{"d_model": 64, "n_head": 2, "head_dim": 32, "d_mlp": 256, "activation": "squared_relu", "rope_base": 15100.0, "init_std_o": 0.0, "optimizer": "muon_variant", "final_lr_fraction": 0.1, "batch_tokens": [8192, 16384, 24576], "doc_mask": true, "train_tokens": 154100000, "steps": 10259}
Each number is 128 + 24 x the weight over its row's rms, rounded and kept within 0 to 255. Layers, rows and columns count from 0. Numbers have three digits each. The size before them is the row's rms in percent of the matrix's.

# layer 4 MLP down (transposed), 256x64, rms 0.193, rows 29-135, columns 0-63
109:116127174139150101136120097107143155150124111119134102082097120145169127089162133150137215133124110179136145105151138138153122105122114131086125151103115136145111126108119123088118144118118156
120:139126087109169166114140134119109092137137123168148102153112153124105126121143163117108165125077164130166137151134141092135108121179137128154112108128131125155094170177118145108126112138090105
082:120115130182173119123139138119101129114169096149141099111127121122131105113141119129155134118161141109146113078136125134113069147141139149113174145142073166093156138179146125100094126132134132
091:134106157151100108111120135123129088134158115117102146104160121116133123147172126162138155165104141124115134131157106176147163084100139124107127163130110105115098105089137117143113087119081181
108:122108173075151110102173143136133145145130150160074156147140123137125116125074105084112095123149145094130150134139104129056120144121100136145151104124134129133145164111119122120141133151136102
104:113104109164153137104135091126116150145104169142139183084135130159124174158158139134132112158096142133147135147152175133091097127123131140150068122129103129157135141084113134131132121168133119
098:138137098155121132115119139114124081129104121094075155120123085165097141095134144153129168128112141108096166122074164123168143139131136132093091134114176100140165151143120108127149141124126126
105:107102086157143145112123092124117117170154101116137143113142102151145130161106110122093065112119154150155156090109167130103134120128133057142124120142123141135121125116108158137086116165118124
095:102111121098149115137088100100106116139152104132112090141116117136168121153117103164171130133117138119130067111139111110121110131100108131109151171137152150136135096099101142142108054142114097
110:156118093125142140145133121131125110112134152108128142095127113077109101147126124148170159161114133137130164140141136140157155154083086095148145121139147165068086116140144110123189111147122137
098:100103111112108120114120129147117099121148136083138168108162165153122136134121149118189107161115121131116118170140122137104100089145130127139087122141149075125073125111141185138120103104136120
106:104132150158102100108132194134119150105116131166096111091162119122165093140150139121141171119125092141140110126107093129099132131114136180111104145159146163112158167143140132121155139093126141
095:124092152156165145115104137132111094129111105122150135103132140136133124146154104123132172116119129159156070070118134138139142124138118110103133139143133087130144132136129129128164227142111127
085:172116161130130116138129106131091135127097173169106098120071137071141116104104105156130095096147108125127134160139127155144077172141105129157110135121107125111141095114132109119166144120122129
100:170120162172152152112109163109146107148086111114136150155106146145135078153079108128149132061123118113149126135081156118145107126108108134117157132166129139150143111159143152146151127127132120
108:117136133132151150127128091165128135094141143093146123153179138143150134119141152148148152102126152145096143143150116155083153111125165119124143168125199132125082143130121078141106131132129081
114:135134125138112092120087142091101173143106136137126119145112119121094153122114109172106179095111135160176103135109120152096115101144099156104130162140156143113148074124135130102169145127115150
105:131154125130118135122096160139141155163112143135164146125129126134171157149104151189126138171135137120112153144128134162103134130104136116167115112138105118091174079085114136126104075152126161
002:144111101130078153128117122141105135133148156127087134136125136157171145153124122146155103106113146133091109097175146116143096164158124111158153169131174127101086111116117160147131124175144152
088:124096108148120087068119146069102128158100127181112172124149113121094151118138121143137161145131151162125170149110169126129125126149116111133118142150126159122137116129087114108108162155152141
127:120142103183140148122125130163118110134090086127122155151125168139161111135123159139116093145096138141135131144107146138137095137113097146187134124133127171141167143117117120128153079085176112
102:131158117180108114119103125126121150129135101138136179169089116100161144159151142130150130146097141149086087155127161170142104152122072129160129116156120141130148124147152141154156167128126127
103:181118117118108094115135183118097115125172149137132161108119130107120116168141151142133103100128155113132105118094132153121102146131143135148096087164153084110118142134103120162145153072103136
104:116144124134092141147152126186130171148130161128122094094108150121117123070092122116153113121136147131049159147150133128099115148148141142135169135103114166101137162137125101134127127102132130
091:140148134055125093151125147132120140115134139153133154084123133154166162085124104139165144133136158119159107110125183084102145159131125111094114124129126122147121144143179117093149131121120102
115:123110120168100143133145129145089050132126101143172127114126151134131078132128132113118122112127108142108104118080128105146158123130153134130137099148166143145147097140144099081092145092163113
087:155113123175147114115134073130146050149113148146141147092159130152144115095125126148148118137117094135122140091128126128120141117112153109137072143123101109134111136107115154099107134150104184
090:124129144111128120131141092121110144136136126119138090100130121153097141094158122107123141152139130123148128139164171149135121093141135072114112105056087108120111197142136098152086137107141132
102:160130105153130147130138110109125142126146123123105123138132074109127140131122109155143140101090126145169134105107109130130146098112173134163108175121102088104126164114124128158126050114129180
094:148156151097157112168131123136136158114132148102125100129137082148158114140113152138164126134143137126165143124112087079121100179141112116099132136103107134167142161140107104134132069165134096
097:135129119091134128122145115091130140110124099127130140125140114129111130085181093149103103122094157147138150145104161171076116122114149147127116129132120140130123142128087071137139048101138136
106:113151123071125119137131168141153177114133137125135085121125165079164129122123154143104135093142131145117139128123104128107132118156140132112155141079164114059161098127142130118155130103144093
102:128178132123117169133149103117149166156113175087129105098125132095134082141122122144133103108113154089144122141122085123106087144099091102156095139102109113144115147156099141112127146094118103
109:126150129131146171151141111139104106135105121135106137149140108130138132157125087146133100136132113129097097119176163147151081159083134145118166134167125146110089099112131086115115172070140135
087:117128112139147123139117104104118110166100140123135115160099121160168128165178129149143122112153130121118069084104117107124131117113111137153131107136128174150166161122126123147067085134106094
095:136127117129140140102145111123081056147127145111165145096160117151144148108139149117132121142092103131160101103136174132153111127130117136093147083136093127188099120131112126107112087154122137
121:134144162150104098102141128145143142140117112147118114155114131173136109114087084087111167197142159131127111147151151124164065122107097153137108106149087153127124128130101145128129131124141139
083:083119144190125143118148089144142138139083141133133153147129104101096100120140088166115103127138119132147098093119152147115136066137129138126129128123161142094147085145135133155156165131165126
100:100145106088118153125143148131122162119114137138120095131110137120140153156144123130138128106145175124136122131129125138140096119151098108123189129116140132113150117137127115138144236106131071
087:106145102111137142128142093142110149147121144136130110130108154124142150100093136156119114089138081140094135062124147181153125123162128133123112169102184139125111097100126125109170151139157111
107:109138110149119083162128116148138160156143105149131138126140087126169154104128140123138117144082132149079139131140110138143132137105138165160148098099210161107121141118122131140103080128142118
088:098149130159135105133124134107129160146148142092147140070112115143135146117148114116130126119142154106120114145113074125138175145139123179149148122086129203115107066121124154120121133112116122
096:108133104149144118105135160106118123141105159161139121099162121114077143076094125158099119094127134154130158130150162167151149119144110154117152166128144140074097131127166113167139130144150148
100:094172163121166134122159144086090156192106141160145127148095118162147111124121131160132111165144146137106129115109121165113130157120148179146145145159148120153155129135106110128130121131159156
110:126092159111163142099129156128151109127096130120173163145128098147128119128127144127117089083141135166122165081120139135098137132103149161131125087161145134113117069124130130106156153115155084
092:140120090160106164124104126154123133089078100171098135127123100141105147113122140145111124090178128121133165127141156119169121107143113130132138125115146148055128121117165124128150169117160105
090:118122121126129089164089114120101083151122104128146112119132146164144107165175098169122159161125136085164109141130141144095103141113083100070140119116125141144103122142138109126107114139098149
098:106094114125105140119117139110130145102116096128109144107097155104121150114166114103093177107188138169082137091135142102138140137099113132131100126093166126094105144150171145141121117137165121
096:107142116139126113106131114161090078097093174122071119156153142095118110135134111152124157182146168156142079121085096131141135121111117147109145140141142124119140091129132138134163129103145125
095:118115122121138113117124081166103154153141115136132114129082107135152093098110160118142165139117110136146119069127190084145098129105137124130116124131103098102149136107163172108168132107119107
092:097160142145177129159146191096121134151129112098133087116095135116109108109175129165127138130136102108121155150114068115171100113124130144126123157107116115122123090089120138148135140116123095
096:139140157136113136112126129120099100110146120134120140141103105117120121100113113114131099167097095129102150171103141075156165132126164154099121118122128128116109151122127155125138027141159120
106:151149125147133168114135124126113128171122120123121171148116093186146151144146121151107113143154124132093157114104150135118086122091174156114126099150096153118123105123128134159120177089153172
099:099155099136146195150119120152115119098105140117129108092144152119105108078134112100133139092128120109106123107150160115121138137102134127089122191127118107136117119120126153127130048138143116
099:117143150111133166145190105111115119129086114150119134140141107130121125159147145131086093123168115135147126125125125126152121116165151103176183091116176132175116138103087134155142140110138121
114:124114109117133095110159136136114104130099176138117104095173077114105163127129136132133198137126091140148170111161084120146102100116135116087145123126133135129123172083120134130126147132117149
111:133153172139135127118143149121155125138105085126120111137090151108127049136104116129099139105145137136112131112138084089131132100052108147140138119144143094142144149140159123121180131134135130
103:119108119146126115123106128130136115129094137150137102152106141162115175107085108142147126111063133085123155159158112099094127095067111114115143126127096127127110139119092108107091167099113129
074:073113122139133128144126164100126129132113122153163157099117098151086122090141076147133152107142046144119142116156148130140116104135131118113182128135096140139125109147111100141142154154107129
092:129156116153128133122142129186108183113140179136102153156129131126164100086084137152143141152119144140106147128094106094136097126126157133108137093145136154093145103139140096172140104138123101
104:142123140080101091120085125136165126127155122179137105133088122148129092082143112141139131116159162105151127164109116086165166108093127127126123099147144118116143149121162138143141076125132110
118:094143115166147135149148149139087114141094099111111143135094101141131150114146160125105132148137122156105136138154174147104127121111128034148143089098148173117144142150138107130114122138115136
103:142163150165121112157096096135135108173171142160105087111116099112128105122093092157126145130134086128122146132113078115143150122127135127142100141162120132128144098099135135179116153101134178
094:082164164144155135109120151103112190131134095169135130111127081146160089095152115152103130119157154139128098152104104111157126126125136145161149141104113149077142125159137140141128110106112115
110:105154140128104089117121144162130130157137136143123100102135110116147121071089133096115144100174102128118098146091089079106125133111143121176148128113154075133105155154106143140135131149112102
109:108109108109119104132130145094143149139166123176163126164139107110116110105121137148098157076135135133125141131131119131126177144118101114162130153157125153077154080092116151097140075133114126
095:163151130118093095133149157119130144136154168108127123126126116142148164167093137135088119126139126116125183156112147111122141137136129100094129146177104077163149157156114108125131075108142161
111:118141132139079119131101127167150096103155094153099156153175114146114144149113131109134135103116125112116123130115086122111093100093109129107125158156116135124096125118112133104155156124144043
099:158130145156123154110142161161148156119118126150132124135150137139092136106079129110113098136124154106112128167170172166112150113164160103114146101115152126085145093088146151107135089139147098
103:135141113143123174133132105188144082089111174160105178148115132113103119092112125122130124107119108094136090097132141148115131126083097099126116148102147153106131147121127118108147145092159103
109:133125120114106151141144167144118133124081153128117115149119105087124176089107145129098093141164131123100140148164111109139109127156113146146107135123127179079109083153169136096120167117155122
094:125104129160124151143124170116155109127153134138118107157116153114096114119124173169099130138145138163133116146159150103146189162097141149170104086115141096114094128125147137103175136152140152
102:133146186165107126140115094125124083167156153120171158121153105128112132114140141133115083144112105131063126150121128168122128124137163113160108131154125164153120118112103104151158124115166114
115:133118128156108086104145141147178153089136091132114132138167097104156133108144117152112145138159110150138148097149145093130133116143100120113134139145086127156092096120133117130113050131109164
075:131110153124095159163123145089124111121140120129133084125113124113135120127153095157103113142110154151131135165130116055115142145113107147191161121123100116119124133120125159124075096084144101
095:146111133153109126154107142156123084127155110115155134136103109094146144115127138156117141091081105125133161177142117105132119088083113167100120130136160110095095160169150150133101123156158150
087:121119139123102106156139144110187144102117132146122131141099122129096161098126111086146181130160148095168140155116126114165120143124113112153157151099108160113114142108163121180121086157104131
087:124154158188136153122117143114100108137139171130138148118125137130127126133088106153144146129157102081136092172106099127149119144154162151155132070163144145110116114135178140144155093123119126
102:121140122168121128133095129173133095142129125107125109158149114109129124098082139127149187136110105087116173096145125086146125154113119131152123090164145085154133156146121102106125080121115152
090:104138122109168123136092134084116120102121153156168116103121131086106131125149110132108143197184114104164126107134123124104103102112127151173139156130110159162143139127132126134099176127120112
095:146113177155108149137171202119108158112113132115135126112073098118129136107126131110136133090129145116087133159124106117118160110156149114175094114110120126121135170139133115172104116148104127
111:095145126158111152079106131148147194114097111114100145124098145124147161138145134112137129135104113161088148105106143115147146129142108111160093111191141157161152147118137142139136115178130128
088:087154117140165095131132168146126134107123128102134141130116131139134171144117165118124138044084093142118135143119128148100140145122098102099094173131128066138145145119150139126118137128136101
078:108141099128152127110171130101096113144123169147134132122127151127097150102145164183134148142098133116153144153134074131120084124144130132112106132119163165059158100146130145132117092151114139
107:168122102173141109113108146093079130133145114110090109154135126110073084146115113155117119123138169118141144114134144110135162161104128135093176123123116117134155147161144148146138181118143098
112:129111100142132135099088165157139108144137132132133152141101115120150093108140141129110100136127152164109104151085155124149112105133076151112093153194137114123145123133166175112176112134133108
106:125175127118110086117061143151128114141110103152135096123096109095117166129137104141180122142115132168157099144093087104126135138155120144120146137173118151121144100110097131138141109140113091
104:147108126090180116108103110140127131107159090135090091119119154112134156158128099144111147156107162089145143091102099102169140175143136132150146122145110127163074160133133134124146120151128136
061:179103103096118168171132154119157104128098175089137116152143153138123123102136136118089152152126139100125087123135131106129104100172151168136073123127112135125129128130165121086120158127116129
088:120114107120131120156088152088097124131135078104156126095100123068106128117152101174133120196110076149105126145161139117152127125111114123087124133103138153130130114100110121120116133143151112
116:105128140141115155153138145125093153144095127158114119152116134113124167116155171126103122105129156139136159117104118098178134116156122112108110145117069176107090117109114122130089148188140099
102:141103147158102129150139086186080135136127105135091124132125143104151143070080130119156129125134112117138136143173121140120113134146144173068131152112173154118133114140131140145122110137152157
087:150128150167118095107138066127114133119128140133096100158119130148136160086095137119088144147135130152135095108142150109149145109130104121099130124151131111093179147122163116114089064127133097
082:133151157195136120114106140134169110117134131127126137118146119150139115191142153164092137139100154100125106164140125120151124126112114104122130126172118113089172088103136142166149166091136123
091:072138100104132137112131149175139147115077141139106101137092168140160143082137108128141171142148153137121126101133074111119131156124145144096136170125155146094119146126146168102146140123142121
106:157118165140152163112114114077139122177118127137079121123123099114128109157118107157120143109136146115120123148120136143129124126094142145190133142125088151110149132109139114118091068131113189
083:142126163136125152120069110161165154077113065116131142138138119147107133142103138084132143107114107105164121133162128129169127120074122139146101114145106132126176123110146139148139165126126144
107:093152128129120079140147108106064132157119139122124126135153099138135143083154097128106109118106104132173109138101138143113102153139120126106134168104101136118124139152141131115153126187164072
096:114123171166090092112136131146134144149120071139130146133076146106182139109154174147090130147125141115096116142126148128118121156124107128168122103102140130117152121160156088152146118111168124
103:132150177133161131125117146160125116135098131109123157152113099113110102130147151155133113131138119108142089101132106114119113137153156131103134106178162126175099139180119105084164168170133156
114:128104137159107105147166163130149148108105102164136143127150143121085055114142133132095093126132150100171134180134140121135125124117171149102150107156133100118111137144154148100161161130131128
095:166154177142153126123110101092130096097117099115164114147146111140133070135147105140106099143076135148113107180121126125149117127119094115112146170148135143136124106137144103141106084158116154
092:132117137182139142140146150076149131129110136145164131164134136169151123173146134152137094122139169062132151150120112144143144122086148109139150117128115106080134081116117114124153156138126155
107:123165124129147137130130184131149141107113136139111100124112146100110109157126184127147175132103148114140138164136128133172111108138113134115098124106163098053115126131093113135153162170137114
111:111129093112136149117137118181079131173121194118126167123121132127149153139099150102136122077104105173122100101109094117125128124130147117128144141143111133170106135125148128107147100103175124
108:178117139141146151124112105165102107100105132092164125078133150103110099145149139127136073126129132167151105112143133138154126111143141128093140109090154110173081147173147133126145106119104122
077:102143119106121111094164121132145148119100097118103147072103126145131135124139142137140111167135100151139149115134135095137093135073127139115130139154112122177112139179080135117146130063097144
# layer 4 MLP up, 256x64, rms 0.277, rows 30-136, columns 0-63
120:150115108123112128134145121126132133158106138153163128122089130146135183131124121092140125061113092147161129146147158131125128131089124143110040122139110110131138126099127165136139090141150157
081:114134135083087082148099153144132131141091175084096132135145130150166121146090118155108128142114137106116148162140132129157150114132116117157116140155141135125097130055159143174122132124123114
098:113123081144126168158118153149105125131129162163142149081147126111145155095153165101156171119100133108141142162154168165122130139114101119143106094151100136152130090168152125133109136141144152
112:074128113112118144125123107159145147163124109141165187105141137159140143091110132116152106145110117153100134124095122114139085107081153131141132133109145068103117098148101157140119148141102159
116:122083144094165155140115112121160105125089110138128111105113088116099128115103136091118130140123088120143143083112089135183098154104160143173098113161128120113183135129121116130119113117119143
092:091126113067127128123146133140108137156102183128120090159122179127151130115132161081116152148091118158145152111164126130082070108103100144135123133120122110129130139138129155113098151115119124
110:122136132112169128127118130126147090146117156111118131144099167072110139119131099148174163099176099080176101157175094162140143157117108144119099127128114110132129159134125135127096117127141118
104:162169129135104088157122127130154113129140123131102190167139170146161111174156128117103116113106114135166143147131131177119113098112139118164102139095138119132099121123117135108065113140136117
100:139120114148154121146139119121105097144138121142161104123106166076081133147150141099142181144094164160134107122140127164106107111109116139136126064130082141103151114178109137144123102133122138
088:164148148143146150141142105136127151135140126161129080143120102117140127127147109152068113097144134126126111093119106144150144164105111143111138145142110204122176128143112082088130103166113127
100:147104163137113105168123137118124105157114137168157138113122144150146139151095089115156121066154150130151124128116123121133157123118085074102154092110108076152121112106103156105146101143126136
088:122148094100113106173154118126149180136175150148141104134141133116092105107148122122115109118128136120133154159151157166110130166132131121151117074127137146137111081118135142115072079120137099
087:068148113154106167127119170132160142144161105074147135155174130137127129148134127138120158146121166125113098096150111125126155101135155129094137121160138183096117171122132143132121128095143114
112:118104074137163139122158117114116109151125145125103134125128135087131155107152071120151114105163152167109188135109145118127157131133110194150097117136123164143104124128119159155155146135130134
108:115103127114123124165145125138144136118123107159123137101124119142182134142111151086114140165122130128130126137149143119152118117113120166093098105140127111133127074067147156205143113174096130
117:116110105101126138127087162149178096133143145120145155096133172118130156103108104129142123106156104107124076133120112145133134111090130114115146139072115129188152137134167123079110144119117148
102:133167150131139142140109135133127131157147118087140097179124103122116113115121151122099122105080127131129122144158106128132181134121165168130128067171114127168157105131160159141125105141121177
002:159106134137157105154149150132150136156164104141093128105123143111119117115108088096104088143126108150148109133128126126142138137102157139074077078147081130149107143125130137126100181150091132
094:136162190140122138164080114141133135106150121098150121119123105131116069161119130120134147114120118134128116085127149145141155117128104150123128108152089131155163122142148205124139109087135156
121:170143126110143152141123136150187138143122111128135119136110150135149142125079149107122133167082114122136066121137132137129134170071122139138121106127114168165186132080111121131120110141142121
108:123119145114123149100140128138138157092106088149163125143159144133126133149096108128127099121093091170136101129100120124153113113091150124107107188124141128113140166121076096126167168119081124
098:070149157119181137105109114130103121131177088153153131112119116113119128140138164137145130150126176109170147114074188129086147157125116122131140107119134119154115131146138164146120116123107136
108:108135137096122100118154117096115119142098129149140116137172161146129160136110111114135148131159108132138141083104141163157092078056138134097136158115129126120158156124111157125098135140075128
087:107103105148120132111117119142137117137148117106117091188132125100109108189130144126101148121139114147129122110167070175124103103176150150163152133148110158081146125134099129156111115134116139
120:089086158103126144133111136104138121132134114163104184082148128078141087157095127124148119138126087115126156138133107123144127127112142164099131102130114080110144122194132105131137123122094117
092:103153129080077149173070124158161176141167112090131106150119122134114139142144128118114153108113124095135107139165110140154121126113146146096151130166132169146113125137148146159131108116145100
093:136137103126124148164091130154147131123094120077157147108122124147182139134128112144141129115101130110152127138159138089099160167158142129125113093162154098128131127109076145150148111080103171
098:114129111093109077192106137154169164129164154156127147143100112127143114093130158142122156127125137093137129118139176137116084148139122114127119147123135135175085145129112154118104100125112089
094:128136082139160103129146126130109139154191125116115113149147180110110085162162132129125154095167141130113166125142102151103137079112142137125142091109126096114130129093120129163093143147119159
100:119140133104157137086126142118143078125117104113159141118135137156102139109116105111123133118162138137146163180128095146140155106134207134133078121108150109172117166123128101106157140111115111
105:116109155134154148165101115166109120109153110137115087129055106141144114150128115101115123123125144143105100107116127129119157153182172120121166107155108156104103110162095143132116164110146148
102:126107140151122125124090138135139113139150106127149165119107168115108180187170145105109182133149096141136114149150130139100127086168125118098121083116114103119117124113148143135073123150140136
110:130104159088130122122122167121123076129110180153165141102129111109106090145137113096144114139154116103132123116108089125072118112126140151169110121124130151155120123120138108087089134187128144
090:096144151104134117128113082169102180116134109138110138124114160142105144144076137152125107127134121134154147148146102126117073121161160145166155160129137116095106113169128119144134160122085161
114:050093130108133112152057141132159109136138118113158131134122150145096161133155097155137111153119127109117121111134154117111121137166129080136121122111134120081125169161087151122133118112126131
118:186155132129135113119157089131117127166135090140143136098083090103140155114115126113123135119134136144184124146141114142135147160093132119165137132083121130127171129079099117171133141170117120
093:123129143125093092153127157138128130135076130131179124143128112181143136120089104118123130129098158140171063089080110134100099151141137132096096134129155136139105133142121138137120123175147135
102:113121187117133136156090079167125149143147152124106087136105097110116147140118164103076122119122114123116112103133122133110135151160081106134142144147084152124151101131152120170137168138154118
090:137091128137137115117124131117138097122135104093099118131100117086142135154092112088098183141144148123129052137133079156148144155158122143128109111165113126116093123142136142140149104089156112
094:164093090133187096137083145135152118121131119166147109192119152158107122137140173112110124115119126143127153145148117168100168160116165121117115113148154134142119139131088130107104139120141151
091:090099115104072133124159095109095089125116108159115144158146126093106149167115152143120106120182108154160114100131145135150080114154105080118119110138117087123120126141123140129132134136093137
096:142123102137155149125122111140133183125126081175091108149136105085139121136107104128110086136108166170112126160132127149102114154159170112142120114136096133141111165154112171099128126148164131
099:096118148087086113110088165129145123115152079114130138151135123130124159087084125120115135098137130156176112085137089157142115135130127140076109148118110116144115156105154134114104154144140088
101:126114137133171056113127145142142097137125119132090099109097136105075101144122128134102114094144156167113154153119110104120141133148128085146065139139119118129144143134164145155130129163124159
094:140155136086106153138119150167139105146107087180148098142150097135128102174139149166178149108168108133144112135173116139130138126149147097111120129155110157098137156129130137126103171102120120
095:145129132117139128103156111104147119128123118128131091138131069097111099094077116092119103126156117174086115139115080079160162121132143157129138156159120138154151150130138127128106169097142114
097:162141111086120133151129150124117123119156167126085120160154170113147133160104087131091103107160149124115118123121116136121160118148134170125102115109159138158151165105159096110116181171136138
099:130094097137101116113072148131153121128108128113148139149087155103114086100075138127177133137090126140161162134139132113106110183134148130113085119119146123133173112098151114131140156127112149
100:148127079105121146134129119132128097140159129105098124127177151119173125138143119120114096095160133156128091134099124123159152077122151129143121121110143152151143115115119057134152159184109112
094:083108165114139148148132133163074126131146131120114137150128096174138129117131161124086146129082133137117150095118088126125115126192137100119114124138119101101087175142084137112122144116134151
082:155146094120124151142144153148142167145146136136164096141149172114126136136127121149157174107152151150118121145135092177095127108132157157186117160104126151162144128154119137099090118125112168
111:088152135126138138146095169132188174173146129103153134125174122132112153122099110121157083158103096103145131116146163162094108120103142133109128139099131144139110158123146149151159113109117131
121:105120131128148153117125076120102085147179092113117134138129104082084167118134108116148164118104119101130090112143091112163159143151125146090110132159108175132125154145105136133144115154143133
101:128153147134129181126153172155118117143165123085119128165138148131082097133114155129111151142128148136123106146143101156075149146134180130076118137138117152163129131131168131169118155108137115
121:154098155117119131149116100156123133142148114103113135114120110140132142114104125135086159207148113112116109137131133098105119084140108105078116092179098143163139151133106154121128103095141096
109:136181144124113109159081123154102131152159097108142155107116135175109112090184152119148155157134149114128083132113163129118150113081158137105111122134124121133139100159146131141132150112133087
109:137135103131145156133116138138163119134203118136117123125104079121091129143136094127101105102141114157135135095132158139126109151159154165131128152145125109142151146133091068153112159136117075
090:143166151100116094137126115140100146120082153142094083133119172171130164151131165115113167109140152096162117097134123158124128154150139072099096138154108139130137143140147150108107117121144107
094:107118168089184132119061121100131128128165151153152124143097129113108133142147125130125126110162111123143130129141115177103154149136151163169114139110132143117137173132120137100075141102162115
104:149106117162124103125089153110145126162146113126121140139138122106112118140191104061154158154177123126135128128113156124123118129087161176145116144159139141108111151147134087160125157149151129
129:124116142140117145140143148141145151120142090152127136146127130194133136150069156096107111063077139138147134138128129117151094143136118114134096152142096135128110148167121090132127130157127184
094:131111100133125133121128150121160105125162080114146155105128133139117126121123091141199145132102096134171109124142123115131163130158108128065130146124121136092102176148130143079146150139124091
087:133125128132161115157060094081099147098143130122106126124142109119103115112130149109149107147093137100153119145162157086107151124135139141119071119153130139149067153125144162099112119147128120
105:110110153097117129088161109179144103173135140156121094110100112110122129133086158149103114171145094130109120170158134145117096147123119107120123177098116127161129122131093119153108167136122104
105:152124118107143068111112174153121092138099128065163082122098116115099120162132116124140084084102112143153115134136139119157134155131100163149131134121104122126132140159104137157122147129139167
099:119151137138175124125107127133135140142139140123143140146164141105127096152178112135194124141134118139107149102135115180124145105112156138160107185054123143132114141121116117085123119115100150
112:079155120127130113130136147106143153150157139144150169117168110112108150160120138086172172178111164092135138104143126132097128114092161137129112098139124111121145142093162168134114159142122108
098:091110083118151102144108144116143132152142136117151121133150117095132079149173081137096122119100116171114130122111112100145168128129119080169152152146128124117141107144082127133123123134100184
104:164105144092180119130116133124124129141093112165130145132066105169116105128146098121100134102109115111182118136116167115140137139096105135115131117113114129164174131186111147150133118107113104
104:155115109108120134131123137162096114145129120079181131130114153171118134136131152152121142097089145135181151131163110142077129152090147108091106151146116126139117090149134110170136143115085136
095:103123138086130139114143102117179128109100094116126138115103087121120157154116115104146107115157112100135135173113155145114106134150101121106133163146101081161103149166154167155111168097114137
105:173091123099140175156116141151146118113124152131129121163104053147079118127129128093113100146109110148124120129090104111161140143175100137137135122121125120165121122094083142119140159128137134
116:124131155083153108145091128134117121129161101136115165101086141099104075127097106134100083120165131121148139150123126150172142134112133112136154106143114136148118116131154079197119136139128110
082:133170156132117083112122159128124164119137093067109089140139149142093127131137115164111107097126140097161106110150124145151121140113174117144100162116123183121140128131134100130130169138089104
092:195149142128112094130128105129057107127114123130132112108142138144093146163123150098120132155128113165112175141108138152172122127109115122098112138128153134071126141108093173152125135149119123
095:117111127135126170120119153106167082104134107141157174154132139113135139165139151143162132146126158136155103096132101103123143131138122075113120076138075092142150121171112162098127139126109138
090:146119088142129135135162132107122151138122124165117117134156122144147130111162083108078131111158081163113081091085143097151139149119135098114156102144134169111116156110147128154132148123086098
088:143130181141136111102186108182155146141122130147099102136136145100119119138127188109097153103094099099116116115113128152147122100118146130122122164096121135127119090130113097144114171133098160
085:121112116162119103111185096118119131147124125119107082145141123163170136170108125148107128103101180164128122119121102096130174155171138131105098121162121148078130137094132115123137145121106134
105:128140063115167118116146091109155149148119120108108114159174116138113116137127152096115129122125125141176104071084098106115139147101124125106105119139119129061134158109114144135125132095119107
096:121099126135105161149093145178117121176143130139138147129149150132183084154118117116074174093126131149136108148135125175109139097135139130129140118154137113167107126123150160098101093144120134
079:120162094127133104142123112153136142141102107162105119147182151094150130160151134105129151137175082152111143109115125147147157078141097126127172164118124162121137126160092131107173131128104143
072:111164142116157158156061121155099106106127140103105131129120098165124163102128145114083132180098134131151140108116104130123173126108107165159127133160127175128148142103138159143141125154135133
106:139150167117119163150127147115118156132139089141124114104150115115142120123125162102136112154140123137176127083084145135151089138123137150067124099117116122110167070137095127158172145124099128
118:093118095132115147113134162124157114130110129122155165130097161099146132138123101074127145088173137133107084140134133104103107081100162135147111126107096128121132088127103164112151107126084153
098:083079080094148145110165116116110103137127145107075125122123125116125109123116134097134161156145161133101137198137108096132152136124119145097096104120104115123120148148166161127101141121151134
100:147101086139129143153175133082170119128124105150142122105156120126079134154132149096120124129130124180168114077122130139119166174139133148147136092145118105115141099108136146174126145108116107
063:166141139098158119142070127135122098139148148095165117124158145168131145107144092113128147133143150120107114140082127139167125095146132131113125122116145119153115115141190144153189145154091130
083:129163148144102127155150104138083142116131126134088111155156119183157120181116160121111152084101142155157124156174118165146108128146131145146099133148128129097091105113153149147102118128108142
129:120105115107127126126132138155140109128118105093130171100152171124125098123093140137155128145111134153095122154155070138154130125167165131160145116160137068135123156099093160179120147124114115
099:087092105107153144130166110152176131112134124152112142161118139103116130133114153124114100098132135123108108072130143090154185152156150100082124121131110130107133150111091106150088130165128126
090:070136084100146109151072177172110127126150126114170141123106128139122095096113098144133139113152134136125149162135110163088109134131137160190152138125141133145120104144116159138123117139131135
095:122127131146186129120148174102126090128136179147146115135138140112145128118175078139124090138147136150125120120109172174098144106122127156172122139096121166167147117111115133096131147129100109
082:113116177124128128146108080153133134152151172133096110174098147094102149122099165151084129129130096145119144111142134151135089130150112108150131121098103132177141115141154136168124131181123120
106:148115109109110142131116145150187091133111159122165164095114120133116134092130083122130123161124170122132120111129124136097111109152128059127106115086130134144112151133083081094108130143137113
083:106107098142113129133192106110110097165155172175137127138139160101169102137143108177127127134101158141098152147130147127100156131162102127143160113138125150102085127111109121109122153150117111
111:125135088105116123169163129117143134120155109109096136109112152166131129111117120117137106111130127165150121143109150198139126103113152079141112148092145134103087159150165126118110155112069140
097:103128088159114134174144131122124136142145142119142141150173146095130196131134143124132103136116089138159136102139144121143144102136132160166111145102115116141166135158058158144169133126106149
112:100183110102145105133107132115104119159143140144148141093104150117139138129183101146139103161109148120132109066133129115108164116123115118121138143139131138178135141117136091104165176143086155
111:155140160140107114164130177127192126146157092177151108101098158094105102113145136110119150148156125126120134124162147147129104088115072120113088134101130130115122123150111119106097140125137137
118:121122112097111130153118121102151133110115156131118130149190141105133137098121154123093129121146080091152127109143180163151134121117097112121087148191107145124134122156098111109132140072119116
099:146121134118161143119097132134170134114141119128154163157133128131123129158087125140104097148153111135110149184155099158108111111139124152166145163112116161140107163125128132148140174179103184
107:118149105096143143148155144140158099149116152125144129090148114120170102061120096103124093147141070115159082122148131130164140125107148158127151150115112160114119130095150117131112145101103104
109:130105114126138153161153147117151106132131133145115146141111175120149101121138091130156139116113162134103085149125102137067154119119159144133132143119136147193094158167122159108127145069135134
107:144175147083110118125146122134150123113152159086113108104138155125104092170139150096183113129164125135106122129124139135141132105146116131166136134114092094128109149159139168123088185110124153
079:143139123164144102154138115116144117161142125133104106179125163098090132173167112137122152082135148124127122094126112171092157127152112114172120114158111156142135139108136099118113132162184136
097:143165128142152170144091156152115096113129097112118145122154132142107113165175097095147114095124145142119099081149115125128137139137116162176127068162150128118148146142141160093112113120108143